Weights of a small transformer language model.
Size: width 256, 8 heads of 32, vocabulary 898, 9.97M parameters.
Each number is 500 + 40 x the weight over its row's rms, rounded and kept within 0 to 999. Layers, rows and columns count from 0. Numbers have three digits each. The size before them is the row's rms in percent of the matrix's.

# layer 5 MLP down (transposed), 1024x256, rms 0.138, rows 857-882, columns 0-127
095:493526511492432568506546517520474484518539432489498533493515539559544516481508516488523449506397506471513514547509478474513421448451491549540547441459435525503402480507476520589494512463501558479512458537469516477478483472424545485465529529472510428538486552522509537453479454578484486440435467465498473602439591533544439558504508544503417517535502539502472497455516507479563532504495
093:507504463493460479501439539484467529463506483565516445473473520395497559476527484430517497504503505479527511483574522509471495555521457462511467550502420525583428518480474528492500564475468446569505505517556558530617550462480464523496537502442518556504461529459485517547499472432491439504372542434491411571491537421486505487493496498516519557442489499506537466509527462523517548489542
105:553499505449455589500581466535479461574465475517458532502532526476498533446517489492387496625517477480560520507480457415515540440503520483517492522520504513465500532541484476485537450480456495483514523447543443496432383522540475497461485456430505463470457480471506508413446505529503554578500499479494543404514501536512477467455463487489457485463469489442469541540536506536438460519488
099:522550525526539524558502537533418494500469521488498483467519472475506455530428545507441527528439470541573502538461528589421507507482514489497455487550526508503508488462467488436436470479564471562459519498549621550522527478531537505552463557453539473482575496482443465453421507460499502541578471484501477457500473393422438512469558510465465480520522519505514448436543387486571527502490
101:490491568575474506500463520446512511557496521518472488447527456490573488471454483470505545460482428508444506518453523529471505471439496471502404540461538507502541484458520424484432487512480498463478541584496543523473512545483462524491463443474495507491568567500547471508606496513525520452549522546497479432532474511490568570528529514525563466403441449499568451414502454502515506497477
096:532543573511546534488475533465554437471490476583528492517480494526534519555571466466454432576442545470456540486480543509485533432419501524515416486578445521519404513488546524486491537530417563476548490441512457489587449424443485501513483460405544571500571501500458500571532501506526375517546520447514507475481432556513451508517481548524465436554483453450468495472584487516473488512518
096:444578523539551470486531463533443506531481492529513537526436532382475507548498488450484451478444493480598535520552472534472457482483543452465550528497480534505535451499566533472485507581497537476514534474470474527553495510529508562403522557522466554468526544466517484546499456522568516481532474550521535472463562398495452524518505502526453427512445553497485502549509458513525535548483
097:424489566489533501444489437549454464560527484499430502510551499530493470492491484504537529451467411478458507493512513528491400482494536502555425462515489510485469487503434525528507549579539584503505493501564475469548536463440574460474480527558466481572514434514511520407490560483481550498577484453523463571492536610480516474533556538515481536502513537519525570488458532453486505495482
091:459521412505526487483500417513499485522552476505467491505542478492481601516470487531566517440461498480528520464499413479594522508535499478408508557472490433540538489494544458492500515518555542483600468477538480432501509512506557520455460520541456467541502551438473475559520494501535524498441501496560472415496462512488468469509494469507511460476568536519423523513517519544526477494482
091:483559501513484523514490526469527457474501436510505480530530463516490527578504486469531490475522479386495475598429491484487472469528460432486415514545532558516552480519491558537570520486493508517492538475543471462427579529456475503506483472537523468519415494518520534464445460476457490473541484589468479525557520476579516437446478522545426563489514472516478459495510546475500457538525
099:451518574511506426507461531469431512485516443520468474492466511585511543550441492588526505398548419494496552545561446410511515498503549517499548476517514453497544489526473548539424491486513489581533456446534519505496479483498516470451583521505507494457471503547528496480557407531477512503461500435432536517494508502503437484591511487496504467523446485429550479472518512450521485498439
109:527544493513491461443504536541490478491565508576538486605518534526377443457520488460516442526491497473453551563455491476514514502512435543506537493488488547482584539498483563468579491498507501478456569501460515532397458526514462471473483547532444475493545445497563555478462595454451510537526463565489555494542460534504508459469427527542487545514429575488509487538457514634503494497495
096:512463553541561504470461463435513504498531512462449506544565490485501496566543480510449482492484430460533523515512458466499504578516488483466471539522476477461470451492543493516489501527487552530477403446592483483534563486498535416579490454424511531548515517527515460505490494496490456503550585640569511486426438548500465569480445514509533482507465526465472481499457474530539447449526
098:513493533474505473445499500569401389481462513462531447452495473463536588537593479556479550468506496479538466515516487466512501534533520517516490514582483501512477445500476573512473505532568410459525427474514498533521471528514511515503417495492561545480528454463527547481477491560496538535576498520523540523552530484511459540422509592489510508479503535562551456487417441464450521478524
107:546518463491493527507517466545582470482586508515498408515460509516457500567512476495572482511481523490456517539501462561570484490513502520527368493452495451493422528577520480435499563565415468440468537424505528468453527528518510448448474433512435525499545455531546528556531536477494484514541541490494583367531480545557547548467553487456560572496424488501445453517438470551454512504493
106:442501511486508535474456535489514474515479515520490453443516501489442455446501458543403573560536541500456509508527466504599510510483487522448573502478526504498435506490484504510472488502448546567498590542510530629571445475456471481518476525543464514473544503543518510437468524550561530490456467458470462500504441549454527540485554474500449527465517579548426438477501448476549511503514
088:468469502522563506540498507525509497460515502505515554518480450449447510522542411509579522510563472484485481520500492485457547464475461473467417450527524459528421522535527564492509489547511463432530540402454496453514555510526418549534481441484508481512442489558596492400542460451470459508528524518404512446467459487531489546498491509530531461545478528547516497481524463541451469538529
099:513444535531551512511510538509558487472425540492527593522486560529495577498464431472478489521496481553500452490483481428482533459455478463507466479475534538512504486487510534505480401518510552574568532516505485541463530440531546576517538453457541501470551548546576462430483515500523557481497540519415468449497516508515499470530562482530430564589505473485519490534501478425493478501496
105:479507534453488507438483514504477473517383553485462477509499518469565510478472496481493522508453462449511469459545534545513501526462532545497498474494542564480484501500560460453476451499506494488501501505434527460459553491552544499428515455521505447522409552498444484485584458538527552448536464554551481519536514442494460505603530475487487520548416485580559503459485449483523538465489
097:489524522501419570513505555448523532498457536504498581484474523528445469551483514516554477446562520528515416407455485515388508457539596446461465483533509497477476479591444492508492520513442466471520462419551495545476439524395405473447494528519511521493445453493472380540450544562521473541517421507526512464461521490491468538464489460485537480528528499498514452480504479527518501498474
102:459516566405551546525454567531487495445519553408467444410435566469515498519552593433563505505471469509580598539507550545482454523557443496592469501452528474474459506485543562549521516407494460544552501492505501479470402525484506477532567530455510514493532481478466468501537475513437498506557482500430506535488522462475443433501437440550531547491515495511518512467462541464473494478534
093:522417461497462512495482499496484538496579503480480516503537466476494448421476495502486526574540511474494440425405489512470501482535491520533515550530462514507527471554492470446474504439502427499557564473526605532514563500510547440471568497464480435524531453435462518558385545507548512509455451506501500489507527607478501461534514416460499570475485457458529523482483524493524500481572
107:472495484456528398480527560490484487588507514531531528531464475545566485503468542530446452533563525472470473507452574522491540483450423486448465517517518499517471516518446482524518540453494478513540450552554447476538500484546485476573513475503507449466462393532527539497509479511545491434542523475431566434509564444438442485462464512541448502534534459517475527555467455520459495542467
109:486482513538489458514469455498469481491530506570494505589509449555488453542530502482542586480518463565446490503543438560580509568495510512478529536558471464557529471443491396456560469516460513550449519561532452558544494510467486505501483477504520461440452499451380489423559514541462330517532519488528595462485494434509487498493530543516489513516500507494484489587432591481560474483527
105:502516501506466510525474545458501519505605479507501518537570486519512370479526426476551557496512533535546445474542521494469509499491539453503483428537583415491459415458472449470511546472497438483521482516525502473492483544521453505514409464532551473504486513518502489482542489488521495522542546455454502599485561514522485512559496552499537509522506482485470536514418480466526476497462
100:449477522557512552546565582502515439494534527530558489495470559446532516581495596503486457439494470530529540529473499545440516526511439481471541575491454491457517520547515499484435481489463520533462564562514522460481573481528494479590444492486452550492539463483534576492497455474488394540544450500541549467424491390490504558558476435474488571472476452510489515491580539563541514482506
# layer 5 MLP up, 1024x256, rms 0.14, rows 858-882, columns 0-127
096:494517502549516525483536542451542482491557483474516538490512508510524583544555563496463442522469486494551526530443523523512539477522414431485476488501524480483494510458537484496521422507500524487523461468435438475424504544430481499443511525476483538565483410487617540565463513528555497566584532513524519457530511515448502497578465537489453432507495467437462549491437523415526464432549
104:474538454436491554434525430564474469482393490577364489461507530492476460525505477552479501494516444509509467510462514475459495565483508527433502553556494521514513515528495464435588484527542470511493516517451484441539438483478505454479438470495548493414451479522515450387478427444494501514503495490483523495513494444426480499450501442575468516512474523478485555506514493521482512546579
095:513516457487456459436444538495513556467474543505557461498402486545531473526463543582484489533463454498459489562501488512533514531441465457515522488481503497551511445532575527468506546446453526508493523416562539459521477437498518568555507511553500487468492472513448540473516475429460474584522467607477432519473454496470523491480398535539490569522501482476560470487437592488531527501488
098:513478487483490512490497468523472496484441485374473463516485439471481429508518530528539452526548546471550529513483452441506465408478575583492486487431513545551463458426468505523474539516532512516451525602437519520517528413455512460460643542510482506494516534548501517538507460480479508477464544447537467532476489476463488436547393501419520463589502532497517569496467475533530490542478
101:489510477486483516443512491495568524451507591549499426500494504478567447466533463473444573476411516577487512522476477513485499417460527458473448443460532497506476500460395516502465467485523562498461481528466534505593490560479479437489407466484442473473511517504515527464529485516511558551477435559514485527491451556475439491470525483472513506518544557556561523477501539469499501482468
101:497513525431481499495472453446525495474564534446549489421458498455488501503539410477512523509493538516491467499506488500445499563512503465494501564513471445469514534515515455407525501444502524486438449471508454488539518492512566534473479500491442476497535481535500502454505451491516507460517478491556453522406577487511506526498560541450530490457581481502476580539467519517495465486511
095:509505480515523482493521471488470548526490453471478505490552478402446486444518495512483536523567542526492483516521430582507550469494501517506488489417562497438538480600454490499506503426477617522470508512407483522455479512500515502450525481513537444536525497453493486436506519490510423559548478447546581455468518515486623511436535466493399512509472528454502502509474474538539526535488
099:447526519471513485495471526522530469461470510545445502544518497512531443527506483517426469514495504543486512520518502474459548541502412479503423485437460539467522534535428487573479514496515485529431506563513572480529498495497474487520489538451543537413520555489464510506486429426512493484519469478497517493462553537519467519540519511496486536531523565498526509498456432467441493521573
098:489546513466474527520460472516487435521487546550479499471511496509557478513488563465515523477503421502539505599492478491480470437474412544485472527484421552503566489444472547546513522581509480553517465474475406474533582501399494508471580565481503483517509461536505414500504465507496534452549539550461516485496450483618481433529482463480432484501563501456525465550464493511465498513419
104:441534503438465543504558469533503565531517578518498526500569484499442484443474524460519496553510525469512475524546536490515480434477440530576430493494513498452536481485501567480433536520509475574485516577544501551532504501524468455487421417450466513489562508469495477476448527471409540518543519529435535512488483487504553509481451537422487479446556493545522496526453449539504550557575
105:473450488474557431480547524498507513468451460493532520502456467534452397553553469560488521561494459461518591495467559450508465534510457544499563560513469541471501467532513452563565460462455514486442508504502515509436470475519434537566528497548512466528501495471453492474585509490468435494420513470548611491490488490485557472510551512559482554461548557483520491464461551545498422497518
095:489486502502539507525469498533466496530468527557473402471506444577522475511488530506500507518420516445517548558604474565506511453543491510515421551444462457473459514454405533536490510517497511456558546523514473477618524546528569446459508482535519439506504532462545573551459484522500418451539508524557458478499511486513562499490516574500522504525489468541575475540464466491525550474465
103:490423407477458527533505490508475508520544477543449452551514518578508443466523458473518405533494434476587502557491455495527507479516518537490472474509461516492457483478503519564527560567447486537520533509493489537471596471511554511562438502516547504455455549548490501421508509411487480472563460521473474485547453547561516466568422533487553479429517498557425497536494498501463495533453
103:517502512549497451557491514480550483488451590483559472481473543541480560527429551552517470505511510538435530475499505587533482526539541510454461488509550486477502421561546487411441429543471511474507445468509518482528468484531472443475534511457469439495517468522445501464488402386530478462510528490520517522459544494469502548476554460494505505473442506516515521495477563426442460454506
103:442581493528556467478439500483445430460452503451502470550461533499453436456458494527513469480490544446503468525485506494499521438506471467490577449431491542539548488492431425521518486503467513507508432449588474511482509510550498444461488516487474486436465516506485516617533563414545499507464522570533503533497453532490516529515453476531468440517554468485456586492515468510578476456533
091:425451501420417505516510552478457476492534486538505485536454477531563457527512543516465463445492508462487444441544496484486430484515470469511525520466484592512495488415584524544480449470502483524481448620555487536552489504514545485514496499534503505528476503544472471547502544554463510525481454493448552437405529555445531511552528439477481501509597501519501483509474506477519544456512
098:509492443463511464482413559486449520409561493484515454538537469519509558481521557526519452497494511482542537442473475547463524528503561465372504489556453472510533519485542461462524531485439534528471405524490513454569501546507487470540521483494496510469556493481481566509509502405469485528525532518477561497495385483523474500449498504477463623430494553481497543523476497536517513459482
102:518506520485524550485527421535525506458524528483494509459524425525487504466590541493476517424553535534503481510509540477493487510433541425518478537577489477409489480518521485458484460488522464457526515458584458540525496553502473494495438443506555515530618459580507558437435528510512430544518516522419478512512460522479558436524550455457510423511440507530488496506447563512495424502422
107:529485485557446495464476554524497512455518576532462473432494525484517513523415510469467484480548445486539461562497512541490528519447477480481526535570547474529509443516515433574444539509470477548496497418467467495513504546502470527473497475495515420481444475534438465548516513485438511529586479510486545560492430433453530531488503428493555515471497484524485548499488509514478474515477
100:543478439474481485509536444447537411545539479587539513579548513496472435524345471524459490479459461454518532537478421467514512456425555505413492490458475529534559469532454426445471511566537498526498473500491436518566509469522508515524460455529515518495492494515499500500482424492528485523443545529468500543532492535540518571455540506420526496484446504477516446522479490516537551488472
098:493428517510507445476539387459512484464470471520476491560436518465548488616457510501477492544442484536450489534515537500470481510500517509474494517411505520437512509401503530596508500552533530550442453519480451438550513474429505522504376515451511531447441515482520538524557417502516515555471482575443472476476525454575464549453516527486452503541484454485496504497488487543553476514538
099:459411489445489549581540584497505505516551501584490483516472425489550565536517524501433501441520522531503503474442529451499515514468539530531484527490529524527459528482537507445524470427394495465562500506492433435477496527487453536428500516519464512354483449513499569465536527532434453457492493494473527516503455551408451491441514462477545486527483547419497500510516467459521454458445
100:491522572470532527513504591482551536548487450494487425392486512530485508548517436498475516524561557538449548552548498450465448565482500526457537495485453509539447505452483534523505494493554434509475481553444511493429554418463485532541461525492479526478505469552482577487478425536451395495528498490496486475554414446524495504542522530506536455479454496480463516520459491464583476459571
102:579502492506507571505501382444477579454495526523516517453510524469508506483520521471422486437479498494499542561533474479498438460480551545517461467425541436442522520513606481468465528476558523517480577506453503505565519419535483496525498473543570499462481420561500538544442448516564499455506548558459447535522488477465533564479493526501465503461535526505433470457472490517525503509557
103:539500475464523465373441537464509475533454534425519440499501464520502538486547496431507481493441523516497484476460466489467488532507484458551440459457560552526544455537496487394528496475544472434533515474481520477554473522455515563502525531496422510464537552539519511480437538455548565473571566508499487490512501557526558510461477472503458458464429484444584507465437609436502552514476